Weights of a small transformer language model: RMSNorm before and after each block, capped logits.
Each number is 500 + 25 x the weight over its row's rms, rounded and kept within 0 to 999. Layers, rows and columns count from 0. Numbers have three digits each. The size before them is the row's rms in percent of the matrix's.

# layer 16 attention query, 128x128, rms 0.188, rows 116-127, columns 0-127
070:459500479515520486524506493480539479504500496515448493520464538523512504500527501462500558511516463535496486494497489502510523484450474494507477475473540489554518481491506512506475514499554465430517509497536500476538498502522501480507515454489545459469477517494472497530531445494521513488505469484492481560482512530525461476474494518508451481538504506523506515520465483500500516495503
096:449494572442471495501502501488511531512436493460494487506515470498509485498486541509510466471533475483460513462502440530439518492516530475470477504500497497507444516494519506491469474531505547531486486477479496503553518500489474482468491507505484466502509490421528471494493486489512530510532481519504482516479529477484490471532503520488481511518466495522513518501490506528504497502511
095:508519516515507480525530497481537517505505466508516508545524534484470514480479521497470533514451463493523466487506571460510508495505495494513501443490481473424499485479479507514518508458480490476479522493553506509507488478480500498476540506492537504505468472493509464490494487520483440480518524510453505501504422472502514495515507537495529518535527477533494512506473484467508465510489
093:484498488487519527454457477495485491523509512519500496538507496484476495479537512493514496499482511494481454516516458461458486494452527519455461518450490464487511546524492531498482516515481470534500476493466481526510485506525507458548535513521498512521536459459465565517493528524514537482509470530508485469531517532539500498511524515496486476482497529539493505525482533518516535503462
094:510505479522489512493502501484546490486514455473513497553515540501457508469513476495507514519498476460514448498503509470509462494487473495504525449483478500442490517492470496502468527500512496473503538540485505553475485496493527510523522510505521518496466462509470534549497523537505442492533512534446478470528465484522496491509520549490496527481533466534510522490466495457509477493513
085:487479462505441501490532482541478516504490516538475504490496473515504481510518537498512494496491495460520517489490466476506521525523498519456512527503436518549500517458530494497496498495487550531510465477421505477518532529547472522469476498539487484516497544476525516505519508457486486512503493481524527520464545475454490495476519473492520510509467518464531465483494506529484509526511
084:527492496507507496490474513549497519501481533509486490516487513498516463524542529467473493493521497520466576466510515534516532497532504535486515529444511505556539503507527509502503511484511513474511533511538466449517504523512510504466512477531492489475521563497486453494530479485469456459491521478529497548519505548505467522498491457510532474505472479484521478474523490500488500495522
109:458483529517503519474459582504492510519487565487463484518507486494493504526505507505513476487540494540483517483499469502483471496486525519512469531522490497549506521488518529516457489494508503514489564507472461469500525495532517487486466486507452510504463521525482514520454484493531528508482499490507508497465517472499468520465481436541511518532475472467530519468532492527512517501503
116:496519530463513469476493525498568512494498533517497543543452500486482459537485505492481475498464436505520544489491519517503479505510555538533521547517516491525467496481540500483539488509486505468484509536459448498504484478538474476460474528518477480508514488472477504494467523469490510475503488532521508481522499492503539477513488492467498474511483477469503515494489513460499507485449
109:497506473550543455509508495490482513493452502503513500495493505472517526450469473508465517505500503435495495553498467479511500505523475470507499457508491508483479506518454481485492509498472460528510476489512535530487500514468527505541539516526480484495514462506505484470509479526506468541511510553460495455504418500489476489514526526489486510514545489455471549503494494473488510504503
099:493542499458549484512475468500521519492511510504446526560475506462528545476481534497492488506538487530476472522502501468516488490486490470509459487521518477494495528496465487489482505477565504475548473543511473514496473504492516437535502491489516505494507466519493444472491483513511521541533497484467487504506469478527530540535508529476496498481518524540531507502488518493500473499541
107:473517514528495474475495469500506524525526501468514462439520444508483491511470472528501503524477503541448555484481468490462494493542519541494503546516481493494523536516496540525517506467489558483506523487511502532503497477470467521477462512508467500457535533523500489466549520490459488498497470480514513514468529496491500485519508496520504540550519472523495500502523466475526516515503
# layer 16 attention key, 128x128, rms 0.173, rows 116-127, columns 0-127
080:537496475553492509509516527479449471491514507474541525478480483487459503523472522528503514470477511543505514483480530499493512489446490462526502509490489525530518460528500539478483516522479535512453543525489489527479520471486527503507466540442508510513491532486515550510492512488505503500481479548504480504493523499503492524490488480538508491471483469436458526460536504485512502487550
116:442466529491533496521531494457502502445482489505507470500468512492542525454501485491480455497549510542484497505473514495506480480546532483523496466476504488470473482513519519518474489506499502467510515517489503537507502509532465520531515526522524488491514490530470464527459510519453487521473499461496490553492507484494511467457477504510452450535497525523509492488535542490490514493450
114:516488482530495460501492497472459500508515518455496485498465555490525498525441472477502486488441485512546471460456496482497499519537469509482518531518441506515484487481491474494507488504537486527517473489516494481450536487497480492462504518510463514492484506469523507505493525465523477456534517512530553461499461510548499510500486509557519523502506486535500490474477490485478505505456
124:514461486506534518487491479490445522518512503531484504498540498511495466528493500511510476484529552497498517600483514488515494498460461502501478484488526506467506525542528515531496515548483457515501503518463512497528506505490526512493539529485506501476499513501510480557477500486446480514505506553487470500496484481508521481493520517505543538471498516425470527501508460506526510479494
077:522491499513475450497452501480519486496497524496508497494495500515521486513481464498510488495517503499520477495502493481460520476543505512508515498496445496521488535495498488493467487507525504474517514575482542510466516527496527489475519499522490437482484424483483513509513480474520483485470504510524464450484502548542499499515496454491497487488483510505493461474460456412481528531483
106:463499512457468530528535541501514511454488456570463493544501524478511522496528526493521490482550483554474507512498484483501509523467522462496469507484503498484502495496505523500494520471521531464516512506432473496537469513564502480508490505460521532522509523506486471505450464516469507506456500471523479520487504478515492476482501494475489501478488515501503556497489542530489514503487
085:501514556497477525497539490523522533511525477485477493537480496479479480508507532456498519487506520491485526502551494442515460508508512526481458510540519499467510525519495524505554498488513480518504522466523496520520475517454489491511491457488489478523507496520420492464516498463485520522496540465490532538472444501490468524490530500485454550489484510532505513504499516547501491495483
084:512500536496523534490491517493478508464475476477494468543507531499490512495497545473541489520549521501468490557537482490474465493493505520475460517501487447505501525498541508508496481468509508510514508547500457463528477534480557500479550453499477504470503503557496499459467512495526519503510470512447486502470556497480476489515491497538465494477513510536510521522489493532499492518500
098:489515484506528517506535511507481541498498491480535536467432463519484504515475491478544507515501504483500512551485481479527484438484550474485483456526496470496474515522505505505534504528497479481503458478491488533539511485490521533501486536503457516478492457539461469487470502462464496576465496531487466522535475506511507493489534514505460479523483493502495497509514505469519525484490
098:506508534554492517483557513504520490477486470541504441487499513513525506473502489545519507484546480509553463483514451487530512510457522452491474546499502470504504485507474490493490448471460507462527473492514515489494506493527452520560487503500461485492488476540532462509483526521494514501555516490515517495506500492506510514485483539479472494487509494481536527537467512467514478491507
112:500494496478507505522504474513556479534471542471486528505489471499470506526480502535498508472521513505528498478489460489454515479512448494497514486490479508517508514521498500523501483520552522523465466481518516461495514485461504489468542507504545446519511470463486494504494506456486473501486540526564492520522468508538495514516513472438528522498494521466467492433496481488471496534488
102:489514495525516472485531490536497504498517491520549486454489472520505468518500504532543480501461505496497506496523488565484520467478498536487502521507488477489538504516492504499503518492434546530523458465512477493488455477451436487540459521499442530497535519515522514493485542511490530509531540468507472506524494500509493464509490507517503488496550476538489524506500508481540518507477
# layer 16 attention value, 128x128, rms 0.261, rows 96-109, columns 0-127
101:505451527502501502494472539501544472529446484498476516497472523494520494517511503523472512533490517561492471493536494491514529497544468496473538508483502519512528522471542529471494466515495476478521481527504479498494510521520465438531485512529540486531539506490495507512463504513510517551487478492542487500481554526520488497504457496475495448492517526502501514417516502497501494514508
092:485487483513518493523526501504524490482491515481489492484479488474500504532481489541486497502521475512472487493513540517492506469537471575471520538491504479535528527517436474529509482534531497507484517504499528514520487526492417472484487491518502428472543484485524499518499457481504516506522485483526450520456516496550474505540482486490508487479502525470475535473498527512519508541489
087:499496488495500534492526517529528532505488531478499566497516545519485509449455530556519500507522482498472517511453519529500507532471504510492458464518555475511535548456491509472512509492498513483505496524477511527541488479487508477529474501532491514518531439506512488522454461493487525505515503480530522537455520527482467471499516469512475514524514488504496521473521506536536507518477
105:542495527531492527485493511461485518502538504492510455528527503486446529466489479490463463503558500492449503522499476531508460492475522547540523495507506523478527496531508469506476467537471515489493482498517536490481496498508518472580481451529525494514527508528488553484522520517519515535485467489500510502480518533469534494468521500509492453519482493503497514486460521523524499512514
093:501529462520474483529516490478457504419515527463508477502475499497531485522494465501494534465544475500532468520491487461479481485482519508511468507479481513497518516530508526509546491551465528504530494484563461529517467483521498490495533534518499517478494554542515510508511560496508457485457535470480486480522497499464511514501533481484502497492454494493489502487507484525482512520500
081:479506504484453491510496526531480457491486561444509522417507502511512478474468524457502515492458507463484500451539487512515501525491508513546483529512483491450493493531481533487521510480478502485480510494497474514516507489522520485491495510466531462514501514500490498501488521523501505483529528515518521489501526523490489460478468522526483480508500478482433526473498551515555545499532
084:500533489489480463475513509493538489471496528504479486498551506506551504547506519458531529469473521487470512524482504443501542509526492482450461529478498506494464519500547537492529527493486508480523492470476465480478521511507447478498528527516484533523516505493518499519458461496515511489512472508516492518469470496491522492529516485514472518501500484490511559504515462576532489481471
091:538489507458490504485536516540498463486496459459481472494526497499523509469521526457486519499491482535504478488495507456477475489476488479507503518526496481497482442465429457513487502446523474477506539485479455531480487494507514535486487487492522505515487496533484426450489536490498498483505527507458502481517511506512474460536508508524481537486550480500527481524490469478489483488499
092:482498521518487495460525477496533557511517541493482485483481493524481508538499513475539486521541499523477515514485456500500472512453494492552511460533473527517474510486509498489527499495504484549486502533520504505493514483484474466528463490532491486491478466511525506500538532485499546502488513504484546529439435469492501498485486488502498478538482510491507508556557454495516521543502
089:502545486508526514539483547559507460535527507461509475522491497491445529486474451492518527479506482489510519543491477434455471492484544547488508494549497524508513508470517485509514549525513452480526490480488471473480517470505542487523488493561509517502495523498482495532519510488482501462483503518485500492479502504508499536504516489511504521535462488510505477504465475526510461488532
084:493511516539461464513487502486560455523476498539470495498504535456500501522468528535495473504495471503474503454496521462490518499491459493487559573494526509495457481469498504491462524533521453526477491444530473482515469513477486482486478491474532499512520483488531503493496507518512494483512483558517486506480505513502490487542480471472538484513539532511476467519480491493502528511480
093:526499499520484490524469455508504492508517503501468512555504504471506525478522473463479408468568480530535492509518481518524452508514542532527485514527488479475492526491507477502549492498528467503489549540509495491476453507489531468530518455484523516498524474487484516510557520494467513492517492470509488508522498524481510494514519540507501474534494478485486521517491510478462523515487
084:491513524455490520494507472470491532528514485524509450478493541511512506478527559453554490472487529527519515523480528516519545488506550463536504470490507501485515529521499503495514485476537493471466493508460499470492479488528503501524505489448454555519519481506465497480512480506475514487464498461544489472525494523496496464481492452484504482513499500476474510497482576483515508508492
101:504528510465530495494497503506501512428532473529463509502505488497448532495534436478494476495519514475540525523494504483489458532447523472502456516462481494493519490509486502480515529487460505495495507506472447485503485497487526522491508502516503504511479482504494507472514474487485500468483483453475503441554469498450506468500555497505505546519470497493480484555461495504488521484533
# layer 16 attention output (transposed), 128x128, rms 0.21, rows 96-108, columns 0-127
097:514497510514514426478511486509479499475500519505543528525536460489530502499499509496562480507493481478516508488520510524556554530492504534547467487492491494478473475461469482511484490498488545520480498480471521514512524474532502446580480548492500490492478535458510510543505492523508493474525491531511497502488507454527509501510477503511510502525519487512532499487457516504525498481449
093:498505491510527448499512504496491516519473493523479487502484494511504505492484514501472535502470542513508526506510510490500508486492492525470517522520507545466437501462527469492516503492497484473457519512524522502493502500506499468539485491475477575501501434530494488474524542522486478536475469534518521528481495478443489470454556483510474522516581489526508518533526487488501499498461
107:517488497506496481518476490520476509496493509525534506502499495496509502524546492499512490511476504481499508509511520474524497475544500480502538508481460553522515483431526479501488497515538474500485488541509495495504511558581449432538517536464489492513471538526450522509500524464500470491458488522489514479528499491521542492497506492506515441467480519483527510488482489474516460531495
112:491480502533564543451503489500549467500461511520482497493487530503475528478508515539546478507508509503557493519479530468468503507498495529481512492455468473524453525482492497527530500465495489506494532526492456497491503467536527510463496528481493515475505516473501511467512521526490489490494475541482498521526504433538492483523456516469558500509464485497494505471516527469483520511476
103:486461502497519518470520498515462499544474534508508501493498467502514540502463453510474487479502497502540504497498492540487500514527502499477519519529512490458493457512531477471462532482511486522457493521469502499461500494471506549487517487525481508463501454462552510442482489519496513498494452492489496471486511496508540507488440496516501566577483502506499494521520513494526491448517
089:509489543525517499476493463506514520517470498490514495510471516493508513491525512543507497521524484500528452518518485524504509502519536441498524539537524514506501528486503469486448467505489464503546521501528500447519464501483507576473524496554483559507503521470508488502494459507508472479484473493466500518518511497515544471482504483456502475507554506486538510475492474503456466469502
087:496490517517522489526504476480489486520510490493474513520448533468538488485474488513459508527548486516490486497524508528487493532481477493503534465494535523474511513465464467462481459531522478494485523487532503536497491469500502448518511467492509465509538540536511521424497469537459507538500538497499491466502516474529523521476483502490492496476450499526490460502517525455468473492530
089:493523530523485508523481473510504507494547466526526543482484527509521456534523522523545528494507511497445543504501511584494513534519493475506496494530497470475500535494535521486508463499503518451517461543522518468498522500521498490473491473510475526471492460510496525493500473471498528483477474508504495566484447496545534498479523496459475508497470489508487508525493534476485509470508
103:525527463531518544516513508507484486483529462552501478518523497489485504480495500538504522477472476490522493515502540476479454503537477518450485527455474462485510496568492488501485470521487466481497467484498510492504507542545549516493506505489489521501535496504528506482496488468503430507515498494503469473549506504504486521498537513481530543435521503539517470529508534502470488484509
108:531483491450484562509491515493516497468467510528508522484508523491475537524504519527475487502504513510516527472498520533519483540491467491505560487485521488506478483550498484493483485517484538496503510550508520520494473500578528519462533477498512500502507502496509483426493529497533509530504536502520510505519468507501513496511485485490490523407458464472538511483512498514530501503475
086:492471512523553516466487483554467487517496519482525474504488474509516513499499478509518487476489491489499532467517527499490512516508482494530462466503496473532470508539486480499530451481453506564546491522519524505484505511432519514572509487512473506517505531532471499519489493516529522481495498488504501537512474549530493521450523528509486474483562491493479524523522551501497501485516
088:502507502524525547470526512494465509494513499480535490469523507485498519519512498535522546514445529481542481515468483491483524451469479528497545499519529521511495477495499511512463453537486513510503480473507531528458536498487525497478469501506504468508496507542508534534468512494543513501515462545511531508486485492525463482487468494488576493566510484500467481470526501509478510536502
085:488500495510468553494467465473497544460475498508446532492460486486493510488505503505458465519518461435500482469481510526491508492469542512483458522498501494503546501524467492485497470454514514530488511496509515528494518553496508519541516514528516509523483530491457503498508533506519523510465488551475508538476475508503468510502503559479493491495525488524481512464508462531464466515537